Weights of a small transformer language model: 4 heads of 64.
Each number is 50 + 10 x the weight over its row's rms, rounded and kept within 0 to 99. Layers, rows and columns count from 0. The size before them is the row's rms in percent of the matrix's.

# q: layer 11 attention query, 256x256, rms 0.0493, rows 38-50, columns 0-127
# k: layer 11 attention key, 256x256, rms 0.0498, rows 38-49, columns 0-127
q38 091:57 45 55 58 60 45 49 50 59 53 57 39 34 49 65 57 70 48 54 64 45 57 56 45 62 44 40 57 33 58 47 51 69 44 61 61 61 31 44 64 54 35 49 62 45 50 54 52 37 30 55 42 61 59 49 50 41 52 67 50 39 35 40 46 49 43 46 25 55 56 51 49 65 49 37 61 52 48 45 42 42 54 46 50 49 55 54 45 56 28 43 39 48 50 45 30 55 49 32 72 38 47 61 49 66 29 36 53 47 43 50 45 55 49 51 54 55 50 41 47 56 54 50 39 68 52 45 64
k38 087:41 40 47 43 39 56 48 42 67 49 51 60 40 44 66 75 43 47 38 56 44 44 55 38 49 50 42 53 58 53 65 43 39 43 57 51 54 61 64 47 29 53 33 35 43 68 49 42 50 45 49 36 49 60 43 48 64 56 54 62 47 40 40 50 58 52 63 63 38 48 36 51 37 48 51 35 64 47 60 49 45 46 48 54 29 43 56 62 55 49 50 22 58 58 29 38 52 46 42 67 55 42 52 30 57 61 65 56 53 48 39 44 41 32 24 44 41 62 42 59 63 47 62 54 51 41 48 51
q39 078:53 42 47 43 44 56 51 47 46 68 39 63 62 42 35 45 51 51 57 38 41 62 39 55 46 47 65 59 49 47 35 45 50 60 46 59 41 45 52 46 62 60 49 57 52 49 60 55 78 54 35 53 15 37 59 58 39 59 59 49 47 54 47 43 35 37 48 39 46 55 44 42 54 56 55 48 57 37 64 63 34 41 57 66 66 50 44 52 50 61 46 62 61 38 58 56 49 47 69 46 52 44 41 64 26 46 59 38 70 67 57 44 60 52 72 64 49 54 48 52 48 48 65 33 37 44 42 58
k39 097:51 51 67 66 53 47 56 65 38 49 70 44 48 64 47 52 38 56 51 48 58 58 43 55 51 42 37 43 60 34 52 69 56 33 56 38 46 57 43 21 54 47 58 47 64 42 41 54 46 58 67 63 43 61 55 64 51 46 58 45 50 73 54 60 52 61 37 36 64 55 54 46 59 44 37 65 49 41 53 52 50 65 48 62 44 57 52 42 57 50 41 71 30 46 55 49 39 41 49 29 46 63 30 54 52 42 33 64 53 58 49 61 48 54 66 38 50 51 60 22 44 36 50 61 55 51 52 45
q40 100:43 50 50 56 54 50 55 51 67 39 57 52 51 57 61 60 63 55 61 46 56 65 52 46 56 55 62 52 37 51 41 47 60 36 56 48 69 67 55 53 57 56 39 59 44 54 46 41 46 28 59 40 42 52 57 63 39 50 48 53 41 26 46 47 56 43 38 47 40 53 46 57 56 41 42 44 58 61 69 59 38 40 52 53 48 56 46 47 52 32 46 41 69 51 40 40 40 51 31 52 59 52 56 48 42 25 34 61 53 52 41 65 43 29 52 49 62 55 53 44 58 52 54 49 61 41 41 60
k40 074:60 46 64 42 39 43 52 38 53 38 46 44 30 46 64 70 65 52 28 58 60 41 55 32 57 80 44 48 42 64 63 54 40 50 55 53 55 37 62 53 39 39 29 54 45 49 59 33 56 57 55 58 47 61 61 78 60 58 60 48 50 32 38 44 51 58 67 50 43 46 41 53 56 44 62 34 49 60 72 30 54 36 41 55 49 45 50 51 37 67 62 34 69 60 57 61 56 47 52 56 67 54 49 37 59 53 55 37 46 50 51 49 38 36 41 59 45 62 50 56 53 62 58 48 53 47 57 40
q41 077:32 54 66 71 52 40 44 52 48 45 40 63 41 37 54 44 41 38 69 47 68 56 45 43 35 61 57 51 45 51 41 38 67 39 44 44 42 69 39 55 52 34 51 48 53 30 61 54 49 53 40 28 48 44 52 53 50 49 57 60 52 61 54 63 29 34 45 49 60 68 34 66 29 72 61 55 36 50 52 47 53 42 45 35 58 53 33 55 61 45 60 54 45 47 39 45 48 56 56 62 37 43 45 65 51 55 41 44 43 52 56 68 62 37 60 62 44 53 44 53 46 57 52 39 55 56 48 43
k41 103:47 51 39 51 53 32 42 45 47 45 59 40 56 54 42 27 43 53 59 55 45 45 58 40 42 51 34 42 62 70 57 60 56 73 61 55 47 49 57 52 45 54 69 53 48 38 42 52 67 61 46 53 64 35 52 53 36 48 39 31 44 56 48 51 38 57 47 48 58 49 64 35 62 44 34 40 52 34 45 62 59 32 54 48 57 48 37 46 33 52 60 70 41 32 57 73 37 48 50 43 49 75 65 53 48 65 68 38 28 44 37 53 56 48 64 35 70 48 36 55 60 50 45 45 51 60 31 48
q42 102:59 55 42 47 47 51 50 52 48 40 78 60 44 55 42 34 68 61 49 46 64 68 41 47 46 70 42 54 51 40 57 61 47 60 44 53 61 40 49 53 43 34 51 50 50 68 42 45 56 54 43 53 54 45 49 52 38 44 47 68 50 56 50 57 59 65 69 65 72 70 48 58 35 36 50 63 67 33 65 43 44 53 79 53 49 29 35 38 55 50 52 71 74 60 58 43 44 44 55 46 56 59 74 65 56 44 55 46 48 56 68 31 29 45 54 42 54 52 38 43 65 65 56 28 52 50 49 66
k42 099:45 40 57 55 55 49 36 57 53 30 40 52 50 39 42 53 47 37 52 63 63 18 61 56 52 40 49 52 46 69 46 47 70 50 69 44 53 45 49 65 50 47 60 45 54 45 58 61 14 32 63 61 53 64 35 45 62 47 47 52 45 52 50 55 54 59 36 42 51 33 41 63 46 55 37 31 49 45 28 23 60 53 48 56 25 82 54 71 59 37 46 59 52 49 48 55 58 48 38 44 50 56 63 50 54 37 50 25 42 30 51 56 52 44 72 64 49 58 65 46 50 55 56 42 55 42 41 42
q43 087:57 51 66 49 47 40 36 65 52 54 53 55 63 59 55 29 55 46 71 40 67 58 49 54 47 44 55 54 50 64 46 50 45 58 52 54 66 50 61 45 51 50 39 34 26 53 50 42 81 69 39 45 60 54 58 65 54 41 51 35 45 48 62 43 52 45 57 58 58 29 47 46 58 43 46 55 49 63 53 59 48 36 38 37 41 31 42 67 51 41 43 40 59 47 58 52 55 41 44 52 64 48 39 67 62 65 61 62 54 50 53 53 38 43 45 48 48 57 24 62 65 47 47 45 57 43 56 41
k43 110:61 40 53 56 41 54 53 38 57 46 40 32 45 41 69 57 48 43 53 43 57 55 39 28 46 55 64 48 38 62 54 37 58 46 49 50 39 55 53 66 50 52 55 78 43 51 45 34 26 32 52 45 53 39 49 67 52 51 61 53 55 22 58 54 52 35 53 48 27 68 57 58 38 57 42 55 62 43 71 61 60 44 47 44 50 54 51 66 57 51 52 36 61 37 50 31 60 57 32 52 66 52 49 53 50 53 38 64 69 48 45 48 72 47 50 58 64 57 27 53 47 60 47 37 49 42 51 49
q44 089:55 41 41 46 62 49 41 25 16 39 32 57 51 56 54 48 45 53 35 50 55 42 51 50 26 61 64 56 61 44 55 43 51 49 46 53 58 34 66 52 57 49 51 49 49 48 48 51 53 52 47 43 34 48 51 43 48 41 64 65 66 36 37 36 47 43 48 63 37 54 29 45 58 49 70 51 40 57 26 44 50 36 49 53 44 42 55 62 49 61 36 43 70 52 43 39 32 50 41 47 45 43 42 57 42 58 45 29 48 41 34 46 56 49 37 50 40 66 67 58 54 64 51 33 52 40 58 39
k44 095:52 63 44 65 35 60 52 42 47 57 55 42 44 69 40 51 51 44 58 47 47 63 40 64 43 30 60 53 39 40 55 67 51 41 45 45 60 57 56 59 44 57 43 53 54 62 46 71 43 75 61 47 42 49 44 36 67 36 50 54 55 51 44 40 47 37 42 53 50 69 52 50 56 24 49 33 49 37 56 52 52 62 56 43 44 43 57 46 74 30 62 55 56 45 65 54 65 35 59 47 27 55 64 47 48 47 43 67 70 70 56 58 40 63 53 55 45 46 41 44 49 55 51 33 54 62 51 49
q45 101:33 47 36 62 45 38 67 39 43 44 33 41 49 50 45 38 55 54 54 59 50 36 34 58 60 64 51 48 40 46 37 59 51 44 64 50 44 57 50 40 43 73 54 75 38 40 55 47 56 52 78 39 35 58 57 55 57 42 60 45 43 45 45 51 32 50 46 53 53 47 49 50 55 52 52 57 49 37 53 60 48 41 58 41 49 35 52 43 58 41 58 46 61 55 65 40 57 52 30 53 38 50 58 58 58 40 46 60 41 32 49 71 49 45 70 43 49 57 51 44 53 61 52 52 69 58 66 49
k45 093:56 51 68 62 51 56 52 48 40 59 52 44 50 40 56 49 55 38 39 61 56 58 63 49 47 42 39 53 58 38 60 60 35 45 47 44 52 69 55 46 47 65 41 36 45 47 41 40 51 45 63 35 65 59 48 40 35 45 45 40 59 52 42 49 39 39 59 56 41 62 40 38 72 45 44 42 39 32 50 46 38 38 42 67 61 64 45 55 65 50 43 46 53 59 39 52 36 39 44 46 47 61 52 48 57 46 54 37 36 70 47 76 35 52 49 49 67 41 32 61 46 42 47 50 56 44 49 58
q46 097:56 61 47 37 35 58 57 52 48 74 42 43 41 34 53 46 61 49 39 47 47 36 62 59 53 39 57 47 59 41 46 55 44 63 44 49 29 66 51 30 52 50 38 52 45 38 42 56 41 51 65 42 36 58 43 65 53 43 47 52 50 53 52 49 55 37 44 60 31 53 41 43 69 69 52 51 39 46 75 43 54 54 23 50 44 58 47 49 61 57 35 46 56 57 55 50 45 57 52 38 55 35 56 44 42 53 45 39 43 63 52 50 62 44 54 37 55 44 60 56 52 47 53 60 37 42 36 44
k46 084:51 44 61 49 57 45 52 48 48 61 60 63 51 66 45 58 55 43 42 57 42 66 52 58 58 55 65 49 58 49 47 53 43 63 50 35 55 45 57 61 49 54 55 60 50 69 58 54 70 38 26 48 50 63 54 49 53 59 57 49 36 53 47 48 50 45 37 64 37 37 58 62 55 64 52 48 47 43 32 32 07 53 57 58 56 35 43 58 61 52 44 68 42 60 53 29 59 48 45 63 52 60 39 50 65 75 45 72 43 35 55 60 39 41 47 39 45 38 27 47 38 51 52 43 37 50 54 41
q47 179:43 36 46 54 71 33 62 56 76 38 43 50 36 45 55 60 66 42 59 60 63 78 53 38 40 58 56 58 31 61 69 34 46 41 56 50 56 64 61 49 49 42 36 56 44 58 56 42 43 51 58 37 55 58 43 55 50 46 62 63 30 35 40 50 38 44 51 49 47 53 48 52 45 49 44 42 52 61 51 36 42 43 42 52 50 34 55 60 58 44 61 29 51 48 47 45 51 51 26 55 58 54 59 48 59 41 36 61 54 34 33 44 44 33 50 52 40 58 53 50 51 55 58 47 49 45 44 45
k47 050:53 58 53 55 44 67 52 45 50 53 51 51 61 43 45 45 43 66 63 47 32 29 52 60 39 30 41 41 66 47 38 67 54 56 61 48 53 38 39 58 44 58 72 58 44 51 53 60 62 66 50 60 32 41 52 51 45 33 39 43 63 55 54 47 44 52 47 58 46 53 52 38 63 49 51 69 45 39 45 72 60 56 59 38 62 64 55 25 38 48 46 62 23 31 61 84 57 59 57 55 29 44 49 46 57 62 58 46 61 59 59 64 50 54 35 35 56 43 55 42 45 47 44 53 32 55 47 59
q48 099:66 59 44 29 49 41 67 29 62 51 49 55 50 51 59 67 44 73 44 45 47 52 51 54 56 69 62 45 57 53 24 46 47 56 58 44 43 44 41 62 45 56 52 08 48 49 70 44 77 57 51 45 44 49 30 66 44 46 48 53 62 64 47 54 53 45 36 51 53 34 43 44 47 47 33 37 54 55 41 46 35 60 50 35 47 54 65 43 47 44 28 51 50 65 56 47 64 47 69 54 48 65 55 48 50 64 70 50 58 62 55 60 67 54 36 36 33 45 61 64 60 51 62 50 51 62 43 61
k48 101:40 48 54 54 38 61 69 35 62 46 41 33 39 61 66 37 50 50 33 61 53 45 54 64 54 17 54 55 50 55 59 54 59 55 63 41 47 50 43 31 61 55 73 52 67 50 52 61 46 53 48 57 49 45 53 40 42 44 56 38 51 45 53 48 47 39 42 40 50 35 44 50 43 44 49 54 42 51 43 48 46 52 54 72 53 41 40 68 49 32 41 49 48 56 36 56 46 45 53 42 37 48 44 50 59 75 51 49 59 37 55 65 60 51 40 37 59 37 37 46 51 35 45 55 58 41 59 46
q49 061:37 51 34 52 52 50 51 52 41 53 42 57 48 50 31 63 50 53 33 36 62 60 36 51 51 56 58 50 45 45 47 54 43 46 50 51 56 51 50 62 51 58 31 47 40 51 62 42 43 57 53 57 48 48 59 51 69 40 53 57 53 37 44 52 50 50 65 54 52 51 31 52 53 58 54 56 49 67 40 56 44 45 38 34 51 61 56 44 42 60 56 47 68 53 40 40 50 39 41 47 30 34 44 54 41 47 61 58 46 62 50 43 50 31 60 59 55 45 70 52 59 51 38 57 48 59 38 52
k49 167:62 51 54 66 49 61 44 73 37 62 56 37 53 47 46 28 38 55 43 41 42 31 49 66 46 33 47 50 57 29 38 59 53 48 56 63 43 48 39 52 57 49 71 56 56 44 36 64 45 53 43 47 49 41 54 43 38 41 42 35 60 60 62 53 51 54 38 39 61 46 50 44 59 59 49 55 34 50 56 61 57 58 50 53 69 46 41 39 45 40 37 69 38 37 55 57 54 59 55 38 45 49 45 59 39 54 56 47 54 64 53 58 54 55 62 51 57 47 65 38 36 37 41 50 40 68 53 62
q50 098:43 46 46 51 45 53 65 47 38 39 54 32 73 46 76 47 57 37 53 57 37 43 60 51 44 59 48 61 43 52 57 59 47 55 54 46 55 68 46 62 44 46 44 42 58 58 72 39 80 56 47 35 52 58 42 50 54 27 45 47 59 34 52 51 59 42 57 48 29 39 38 40 49 30 42 45 44 48 34 64 59 56 38 47 44 45 46 61 47 44 39 47 47 36 42 54 61 47 49 18 47 34 47 51 48 35 38 41 66 42 50 68 52 59 62 62 48 53 44 54 39 39 50 60 52 55 45 48